python train.py --n_layer=9 --d_model=576 --n_head=9 --n_kv_head=9 --head_dim=64 --d_mlp=1152 --vocab_size=8192 --activation="swiglu" --norm="rmsnorm" --norm_place="pre" --norm_eps=1e-05 --positions="rope" --rope_base=10000.0 --rope_fraction=1.0 --qk_norm=false --attn_scale=0.125 --bias="none" --tie_embeddings=false --parallel_block=false --init="trunc" --init_std_qkv=0.0225 --init_std_o=0.0225 --init_std_up=0.0225 --init_std_down=0.0 --optimizer="cautious_adamw" --lr=0.000393 --lr_mult_o=0.649 --beta1=0.95 --beta2=0.99 --lr_head=0.00428 --warmup_steps=248 --schedule="wsd" --decay_fraction=1.0 --decay_shape="pow" --final_lr_fraction=0.0 --batch_tokens=32768 --seq_len=512 --doc_mask=false --train_tokens=518400000 --steps=15821 --dataset="wikipedia_en"
Each number is 128 + 32 x the weight over its row's rms, rounded and kept within 0 to 255. Layers, rows and columns count from 0. The size above them is the row's rms in percent of the matrix's.

# layer 3 MLP up, 1152x576, rms 0.0309, rows 1088-1102, columns 360-431
size [103  97 102 105  96  95  97 107  97  95  96 101  98 105 105]
[[111 133 176 141 135 140 102  69 112  99  93  53 170  39 134 164 130 158 122 100 148 158 201  89  96 134 104 154 171 120 150 139 103 126 107 202 153  96  95 181 120 104  94 102 174 108 119 125 140 163 105 118 112 133 117 141 167  86 106  97 120 139 150 148 156 144  95 189 123 151 186 200]
 [176 176 100 177 110 166 139 155 127 149 146 145 169  44 155 169 160 138 163 151 168 165 124 159 152 125 182  91 221 119 149  58  97 119 178 145 131 141 181 150 146 110  81 155 107 127 128 151 149 217  94 139 157  85 142 159 104 124 139 102 142 172 122 172 179  96 150 138 127 139 123  45]
 [146 132 111  69 109 136 142 105  87 142 126 105 110 124 177  83 143 123  96 176 159  87  89 125 150  87 106 168 126 116 140 115 136 106  90 149 122  94 104 132 141 108  81  87  88 126 156 128 148  84 134 120 116 142 126 142  74 140 151  93 123 130  96 191 146 126 106 159 149 112 192  87]
 [158  90 143 138 145  71 145 153 136 149 185 102 108 162  88  83 155 121  99 146 111 108 136 233 125 136  85  79 131 103 199 194 167  87 146 145 122 139 107 138 116 166  89  88  98 161 156 173  75 146 145 125 151 126 108 112 126 102 135 120  96 126 130 137 129 143 151  89 104 122 149 135]
 [ 96 139  61 143 110  78 113 124  70 147 115 178 131 137 128 137 132 134 181  94 111 152 132 129 177 146  78 126 146 132 116 225 135 124 109 111  94 145 142  95 167 126 109 109 102 150 168 107 206 122 140 162 126 156 144 115 149 105 183 183 157  98 173 177 157 155 133 115 110  98 127 183]
 [169 107  94 103 103 153 150 175 129 140 128 152 100 155 102 130 119 119 156  79 108 158 128 139  85 147 137 149 104 119 118 110  80 133 171 139 104 165 157 139 123 138 109 156 109 105 122 192 142 164  62 150 161 137 161 134  82 150  69 149 129 145  77 133 136 143 173  59 158 164 116 167]
 [168 131 138 126 106 187 163 124 152 133 125 142 132 136 138 133  76  73 139 145 139 115 109 121 125 172  81 101 113 119 109 154 167  67 167 106 141 109 144 153 117 126 120 162 107 181 152 155  60 112 134  89 114 127 107  84 134 148 142 188 135 120 108 140  69 107 148 138 101  68  99 156]
 [118 105 151 114 166 144  86 133  96 120  64 115 161 117  55 104 162 121 111  94 124 216 174 118 122 183 143  98 113 101 139 158 124 110 126 136  96 124 156 160 145 136 162 180 167 141  96 164 124 172 152  83 111  93 169 148 183 110  91 180 149 151 130 137 142 142 148 153 118 111 107 119]
 [154 178 184 164 149  80 167 130 108 145 151 135  97 128  98 100 148 154 121 150 161 124 103 163 136 146 100 101 116 124 210  87 119 156 155 110  90 153 102 175 126 103 152 129  94  67 131 127  43 126 144 122 116 163 165 173 157 144 124 149  97 130 102 110 145 100 131 106 161  66 112 123]
 [139 113 132  93 104 193 113 144 104 130  74 162 144 167 149 202  78  87 140 139 133 110 117 116 179 160  84 182  69 125 124 104 139 161 157 114 181 104  95 117 126  95 108  79 121 172 140 121 173 126 128 123 151 145 104 103  67  91  96 114 150 147 135 111  73 147 119 164 100 157 124 130]
 [108  60 147 137 147 105 147 127 164  66 154 109  99  91 114 123 132  99  98  46 103  88 122 162  99 136 112 122 165  87 144  98  65  71 110 158 135 139 139  94 135 104 160 131 180 146 155 155 125 148 138 181 116  82 183  33  92 119 150 115 129  79 127 143 168 164 111 111 130 128 167  88]
 [142 121 172  94 122 111 164 180 124 122 181 129  99 114 137 200 113 130 140 120 178 104  97 145 108 108 146 130 101 151 102 151 127 142 117 114  57  85 133 175 132 116 107 167 125 146 139 170 120 160  89 145 195 135  71 142 115 134 104 203 163 198  84 103 127  88 116  79  85 142 146 173]
 [ 80 169 118 135  70 108 146  77 125 128 166 126 147 116 121 171  80 134 120  95 108 112 110 114 128 107 154 136  98 119 132 128 111 119  82 126 114 158  84 166 152 105 113 112 142 159  88 204 115 206 164 130 146 157 119 104  74 138 131 162 152 175 209 150  92 100 130 130 137 130 141 120]
 [156 116 117  98 157 109 140 182  81 117 102  92 155 172  87 154  97 143 130 144 212  69 130 136 162 123 161  75 157 169  42 136 169  71 177 137 113 174  82 110 118 100 152 114 139 140 155 125 133  74 152  88 166 140  94 195 157 124 167 106 162 147 157 166 120 137 132 161 113 125 186 168]
 [113 136  72 148 115  53  82 107 136  91 194 115 119 119 180 107  48  78  43 163 134 162 100 138  84 108  59  74 147 156 136 165 130 140 166  84 134 118 109 125 123 114  59 157  70 181 166 136 119 117  85 117 114 110 195  94  95 138 112 100 120 112 113 108 105 173 128 109 220 175 100 171]]
# layer 3 MLP down (transposed), 1152x576, rms 0.0245, rows 1088-1102, columns 360-431
size [102  98 103 102  99  94  98 107  99  97  99 100 100 106 106]
[[139  89 140 137 100 176 158 155 130 156 136 113 140 156 124 177 111  87 131 178 159  97 148 142 119 165 127  91 105 132  53 133 139 195 138  71 107  79  79 164 122  66 111 151 153 111 148 138 103 108 104 126 151  58 118 147 133 151 148 114 141 104 136 108 109 180 167 126 144 129 175 132]
 [139 112  68 153 118 125 136 132  61 158 111 147 113  94 155 157  77 109  94 134 167 159  99 169 170 106 157 128 187 128 165 100 107 143 115 139 168 112 124 101 124  93 104  89  74 151 135  80 142 164 155 156  60 109 135 142 145 146 193 101 187 140 164 113  98 127 149 130 145 137 177  79]
 [145 123 167 155 132 126 108 121 162 114 131 134  98 119 140  86 212  73  82 136 151  49 129 160 171 116  96 135 127  88  81 139 142 118  90  98  85 128 167 129  97 150 104 139 141 115  83 187 120 116  75 141 118 120 132 144 181 117 115 100 125  80 162 126 141 119 149 148 130 143 130 108]
 [126 181 121 151 133 100 112  64  91 152 135 116 155 118 126 119 127 139 179  84  89 150 114 147 120  90 138 106 117 121 167 114 140 154  73 198 115  89 144  96 120 102  90  58 153 145 136 158  96 123 120 168 125 141 140  96 102 185 101 116  88 100 123 157  92  95  98  62 142  78 129  76]
 [ 86 126 108 182  95  67 111  81 178 144 147 155 133 122 111 124 174 163 160  81 110 120 155 162 166 117 164 149 123 161 141  89 100  72 154 140 133 138 127 159 120 110  98 144 156  97  79  97 149 158 132 150 150 130 125 118  88  88 161 123  67 125 161 125 146 117 135 111 112 149  68 185]
 [106 175 110  80 142  93 122 156 184  60  68  81 103 143 136 186 123 166  91 111  67 106 119 104 139 153 122 189 152 141 126 100 166 118 113 134 145 152 127 202  82 138 108  91 160 148 105 124  74 103 101 101 166 109 151 140 127 130  95  99 129 148 129 154  77 112 106 118  89 159 145 117]
 [107 138 187  77 151  73 181 163 147 121 107  94 144 123 173 146  99 156 111 108  91 102 161  95 120 150 208 165 161  89 134 110  86 141 128 127 108 147 121 130 126 123 138 127 126 103  59 146  94 124 117 168 140 107 127 144 115 123 141  70 125 157 140 183 154 109  79 115 167 214 112 167]
 [ 45 112 189 110 158 151  90  55 101  83 140 158 103 105 131  64  78  87 114 116 131 192 166 129 106 137 201 113 101 115 127 142 101 163 158 136 124 174 142 149  96 196 197 141 122  95 152 151 189  95  83 123 155 150  72  80 100 110 104 173 174 130 145 144 140  83  68  91 158  60 112  80]
 [141 125 125  98 118 139 136  76 122 156 122 119 144 131  96 106  96 132 135 147 120 166 107 100 117 106  98  34 156 143 170  99 138 113 147 143  93 110 122 185 115 157  88  95  77 109 133 165 121 112 109 136 131 107 152 129 124 117 164  99  91 164  85 162  78 120 112 120 129 167  98 105]
 [142  62 129  54  63 124  72 124 141  63 120 149 164 114  70 170 100  74  90 146 188  90 151 123 148 146 107 181 149 150 126 128 116 159 170  89  86 131 104 177 201 144 135  93 142 117 127 156 128 124 158  96 155 154  86  76  89  78 165 138 123  95 115 121 102  90  91  79  80 143 169  90]
 [142  98 150 105 157  58 133 166 214 117 155  59 124 178 137 114 104 105  79  73  91 153 158 156 142 106 132 156 125 148 121 131 126  89  84 125 136 154 136 170 103  89 105 103 157 158 115 213 134 172 138  84 146  72  69 147  85  90  74  88 147 126 115 130 126 155 148 111 120  75 187  44]
 [178 106 130 133 181 130 159 192 208 163 147 132 105 125 121 101 137 160  97 103 144 143 117 157 115 135 101 107 116 134  99 109  66 109 164 151 137  77 112 141  83 123  93 135 138 187 124 101 121 138 192 205 129 171  82 139 121  85 138 181 136  71  97 161 100 149  98  93 129 113 177  76]
 [148  79 141  97 152 169 109 139 140 126  96 143 128 159 107 150 148 136  97 203 142 131 114 180 156  74  97 141 147 115 104 139 126  99 151 109 106 118 163 132 119 108 113 106 106 150 122 139 109 113 134 135 114 142 128  95 125  85 135 126 136 118 159 152  80 132 173 118 161  60 109  84]
 [110 147  68 101 162  65 159 174  73  94 115  66  72 169  92  86 123 159 110 133 165 120 105 112 103 112 190 132 114  59 144 116  79  83 151 117  59  99 130  82 171  94 114 120 110 121  75  72 117 168 128 145 170 127 123 133  73 136 102  95 155 133 114 129 160 145  59 174  79  99 175 167]
 [109 153 140 123 159 179 168  71 137 152 153 110 116 166 157 115 103  99 132 125 126 192 110 136 139 109 223 140  97 126 102 124 119  90 155 203  83  72 112 103 127 205 115 119 177 125 219  81 136 118 137 154 207 154 100 135 147  97 158 165 171 125 125 133 149 145 114 119 137 164 153  95]]
# layer 3 MLP gate, 1152x576, rms 0.0319, rows 1089-1102, columns 360-431
size [ 99 102 106  99  98  94 105  98  95 104  99  94 103 102]
[[156 104 153 175  99 130 100 213 137  91 150 100 144  73 139 189 170 143 101 163 156 114 177 186 101  75 110 132 189  94 151  49 108 159  62 146 105 146 144 130 170 107 133 159 129 132  71 112 161 161  68 138 106  77 131 134 148 144 163  99 148 196  61 105 118 130 205 117 136 136 113  95]
 [153 144 128 108 185  96 140  89 109 119 151 133 172  97 134 129 133 142  94 182 128 163  49  81  99 107 131  65 154 156 164 168 103 152  91 192 180  92 107 141 116 121 134 118 125  77 133 119 140 146 103 119 150  99 175 168 125  96  86  90 141  62  80 116 128  70 132 108 109 114 120 126]
 [ 87 126 135  66 130 148 122 134 142 157 141 140 222 115  87  94 179  85  79 128 180 126  82  71  62  84 120 102 133 164 102  59 157 124 113  97 166 166 136 144 162 109 180  96 175 131 126 169  70  82 122 166 167  73 180 200 159 174  46  69 110 131 111  65 114 104  46 125 184 111 146 153]
 [ 95 105 119 109 143  55 103 133 124  43  95 162 147  72 142 148 154 115  67 130 143 167 156 145 142 183 106 106 133 122 125 129 106 136 107 111  56 156 116 117 143 116 169 148 145 137 133 158 143  86  68 195 123 105 120  72  99 153 173 145  91  72 110 128 158 135 103 104 133  86 121 198]
 [134 165 185 182 201  79  89 143 118 117  99 138 116  69 158 117 127 157 114 125 147  89 132 136 142 111 163 192 158 101 189 112 153 113 142 155 123 124 126 190 149 126 140 130 176 113 108 118 108 100 127 122 109 123 144 113 113 149 109 133 140 134  93 134  98 104  67 129 121 102 151 104]
 [119  59  91 160  82 105  98 134 113 119 128 166 141  84 132 101 168  96 129 181 168 141 155  81 163  89  94 117 111 171 150 161 177 172 110 156 121 211 111 110 161 131 202 121 102 134 134 112 163 129 122 115 147 137 151 120 153 127 126 107  57 112 123 130 127 170 179 144 112 153 189 108]
 [101 175  87 110 111 140  91 119  76  89 127 101 200 121 168  83 156 111 126  91 111 144 111 141 128 118 148 142 135 189 171 173 100 152 120 144 105 163  95 111  84 152 152 146 172 130 135 193 199 159 107 112  96 204 137  98 127 119  95 138  65 134  95 138 115 126 127 129 121 105  62 140]
 [135 138 161 184 159 117 136  71 127 139 158  61 122  97 130 108 165 158  89 149 167  70 159 187 104 134 149 167  84  91 119 159 160 173  92 127 193 123 164  74 129 144 161 179 127 141  85 123 150  78 162 135 145  74 161 124 150 164 128 152 129 146 132  43 102 159 173 136 165 108 143  99]
 [116 104 102  70 124 123 132 181  66 111 115 108 124 126 185 132 117 124 136 145 158 178 133  86 121 179  74 119 126  91 162 131 134 192 180 142 158  97 149 176 153 116 138  96 121 138 172 147 101 140 161 168 120  91 142 108 165 122 132 121 129 103 119  94  95 127 139 117 153  54 164  96]
 [132 116 114 105 123 125 118 113 160 147 138 156 192 140 143 129 134 173 160 113 123 132 106 129 156 148 152 142 136 121 135 141 102 128 180 128 123 139 152 128 140  71 130 161 103 132  77 144 121 122  73 131 195 161  95 136 134 158  76  88 113 153 123  65 135 147 156 124 112 170  78 148]
 [185 144 130 150 120 169 166 136 183 105 129 124 146 106 143 103 149 159 106 106 138 147 161 170 129 146 160  69 168 134 109  29  85  78 153 127  84 127 129  82 100 158 108 125 136 213 124 134  83 129 113 190  99 131 176 151 113 164 112  76 176 121 113 137 147 137 116 180 140 172 168 120]
 [137 139 103 139  78 164  87 165  95 128 132 105 115 140 171 173 126 148 152 135 100  77  96 128 128 113 187 183 120 142 169 175 145 170 115 105 136 118 141  84 138 134 136 122  94 167 141 180 149 111 139 103  98 116 130  48 100 149 179 130  90 140 170 158 129  80 167 141 134 150 108 115]
 [ 75  64 126 208 163  91 159  80 116 141 122 177 217 128  76  84 115 127 120 175 133 129 169 126 175 128 149 110 128 102 144 127 140 162 101 163  68 195 149 142 144 166 153  97 144 172  47 144 111 103 107 101 124 140  87 161 235 120 161 106 171 125 107 132 139  75 146  64 107  84  76  83]
 [127 128 159 117 103 114  96 172 165 149 128 135 119 157 139 130  97 110 127  71 130 155 100 245 132 107 160 163  86 103 131 148 103 110 168 133 100 156 109 159 160 177 119 158 164 174 111 106  80  92 147 122 114  93 109 148  93 136 152 191 144 189 170 143 138 140  74 162  99 150 187 125]]